Weights of a small GPT-style language model, trained from scratch on English Wikipedia: 5 heads of 32 (1 for keys and values).
Each number is 50 + 15 x the weight over its row's rms, rounded and kept within 0 to 99. Layers, rows and columns count from 0. The size before them is the row's rms in percent of the matrix's.

# layer 11 MLP down, 160x640, rms 0.106, rows 41-57, columns 480-559
099:31 30 42 59 62 73 52 28 48 39 67 42 67 57 35 51 33 50 50 70 60 26 50 68 47 45 49 49 58 60 64 50 39 58 51 51 67 74 76 46 45 65 61 47 46 48 32 54 46 78 50 35 60 34 76 52 38 48 38 30 59 80 65 70 35 46 57 74 46 57 74 25 52 56 49 39 24 65 20 56
103:32 49 85 54 36 44 83 53 31 71 64 51 42 47 57 64 44 34 44 50 42 43 54 63 55 59 44 67 41 70 74 68 09 44 39 41 33 56 55 42 40 43 61 62 40 37 50 48 30 39 63 39 52 25 45 57 54 62 49 23 50 21 40 32 67 35 73 48 51 66 51 56 64 58 54 69 41 62 67 57
101:07 47 45 50 67 50 42 60 63 53 49 53 62 37 64 36 75 43 62 39 67 47 42 55 57 45 29 45 77 93 76 45 67 52 54 64 62 65 44 56 37 42 70 37 57 39 28 33 74 35 50 50 34 11 38 27 20 66 42 55 48 48 35 52 61 35 56 32 76 69 46 27 64 41 66 57 32 15 59 60
104:49 61 72 33 39 66 36 66 55 48 76 50 52 42 53 58 68 70 36 75 47 33 54 57 49 59 47 67 55 61 55 59 15 45 50 28 51 51 46 45 70 32 47 52 62 62 49 43 43 70 50 44 67 47 50 60 61 44 58 40 46 10 44 35 69 33 41 51 51 47 40 82 20 69 57 79 31 25 59 47
098:74 37 51 49 52 50 70 35 65 73 56 18 47 50 67 30 67 73 54 41 61 14 46 59 41 55 41 43 34 52 66 55 51 69 62 68 42 50 59 51 70 37 37 69 67 36 57 35 81 55 33 58 38 65 60 74 60 52 51 56 40 35 25 36 54 41 70 44 53 53 45 52 26 66 45 60 37 46 65 60
100:38 34 31 71 55 54 64 61 70 44 20 37 65 35 09 59 60 47 29 69 26 25 67 70 71 48 80 66 41 30 49 42 47 63 72 62 54 47 47 83 64 67 28 57 27 34 24 74 30 65 42 52 65 50 48 29 32 61 44 85 61 52 36 50 38 36 93 49 41 45 68 39 41 58 29 52 45 41 45 45
095:43 52 63 50 35 54 56 56 76 40 47 35 49 54 47 66 74 58 39 59 71 46 26 56 85 32 59 68 22 74 35 23 42 23 43 57 70 56 37 41 79 60 40 46 77 76 32 31 18 56 67 51 34 52 54 49 71 31 44 55 33 60 62 44 65 44 52 49 37 28 49 27 62 60 78 50 57 81 45 50
101:51 80 66 51 36 37 76 55 55 63 59 52 61 76 44 56 42 67 49 59 41 49 25 66 67 15 52 63 58 41 62 38 36 60 29 41 18 52 73 42 42 59 50 59 70 31 13 49 32 64 70 84 59 81 59 61 41 35 65 41 46 40 40 66 68 71 36 43 33 42 32 77 57 80 43 41 58 76 46 62
107:64 43 26 58 68 64 65 61 51 52 91 54 61 37 56 42 34 49 42 52 34 49 45 50 34 77 50 41 41 53 31 68 67 21 43 49 56 50 48 57 68 29 57 48 58 34 42 72 40 53 49 59 60 61 51 49 44 51 66 63 46 66 42 58 55 51 85 72 57 43 45 52 50 29 53 33 77 54 54 59
104:48 60 66 56 53 38 17 55 51 48 25 59 32 48 59 44 62 34 43 62 63 43 42 44 38 74 51 51 53 65 56 43 45 50 33 52 53 63 36 55 42 69 46 27 40 63 33 42 58 39 53 59 84 47 44 67 59 55 23 32 39 24 37 48 80 57 51 67 59 54 37 40 46 39 55 45 59 58 57 29
096:44 50 65 64 30 55 28 47 45 41 50 69 53 71 51 81 25 60 30 27 48 59 53 79 35 66 37 50 34 54 59 35 69 50 51 19 71 36 40 79 43 39 54 25 38 45 29 54 35 24 55 39 64 73 58 39 43 61 48 51 48 31 62 16 74 55 64 71 35 22 42 16 38 71 35 76 44 49 69 60
097:61 25 54 63 23 51 73 43 43 47 78 69 59 61 63 85 48 22 61 74 39 53 50 69 52 33 47 44 66 38 61 53 58 33 26 37 54 59 41 52 47 55 64 39 62 73 00 36 49 52 56 55 36 55 39 65 46 52 48 90 52 53 59 39 95 43 35 68 43 48 39 60 38 48 62 84 53 53 49 11
098:63 48 72 66 36 42 44 74 38 66 21 64 41 27 68 39 41 41 47 45 36 75 57 44 27 36 48 42 58 80 40 34 46 63 38 39 46 30 56 56 58 74 59 36 40 66 68 65 64 51 65 37 51 66 33 75 40 59 50 75 30 46 37 63 43 67 64 39 45 56 26 35 61 64 24 45 52 59 52 75
097:54 60 45 40 54 71 58 77 41 54 55 53 58 83 47 39 55 56 35 20 65 49 04 45 75 41 20 67 64 44 55 59 59 51 64 60 67 39 45 47 59 51 62 36 46 61 52 70 51 55 66 35 57 76 62 54 42 63 43 37 47 63 60 43 68 53 41 44 46 27 35 43 66 54 58 41 75 38 44 58
116:32 57 44 41 32 64 40 68 48 61 69 74 51 57 21 62 67 51 60 33 60 35 56 43 61 32 27 29 45 69 63 68 41 18 41 64 39 68 70 63 32 45 26 74 43 58 25 75 48 32 53 24 45 43 18 39 78 48 40 53 51 59 23 68 60 67 19 34 38 31 55 43 46 62 38 61 33 61 68 24
097:39 24 33 58 40 65 51 00 36 33 45 63 61 65 48 63 57 50 75 53 40 57 61 47 70 45 41 58 48 52 58 61 35 60 63 39 79 56 32 59 36 55 55 14 59 54 50 64 55 53 73 24 55 25 33 54 45 73 34 55 22 31 51 29 61 41 54 28 63 48 62 21 47 68 41 51 73 49 53 61
098:50 45 48 21 27 56 53 42 46 58 56 47 60 68 54 60 80 34 55 49 25 73 45 73 49 55 58 62 77 36 45 07 47 66 60 51 51 34 57 51 58 38 43 70 48 48 49 43 15 72 46 57 29 82 41 29 35 35 48 46 45 39 29 42 40 60 44 39 58 45 40 42 57 49 50 60 35 54 40 61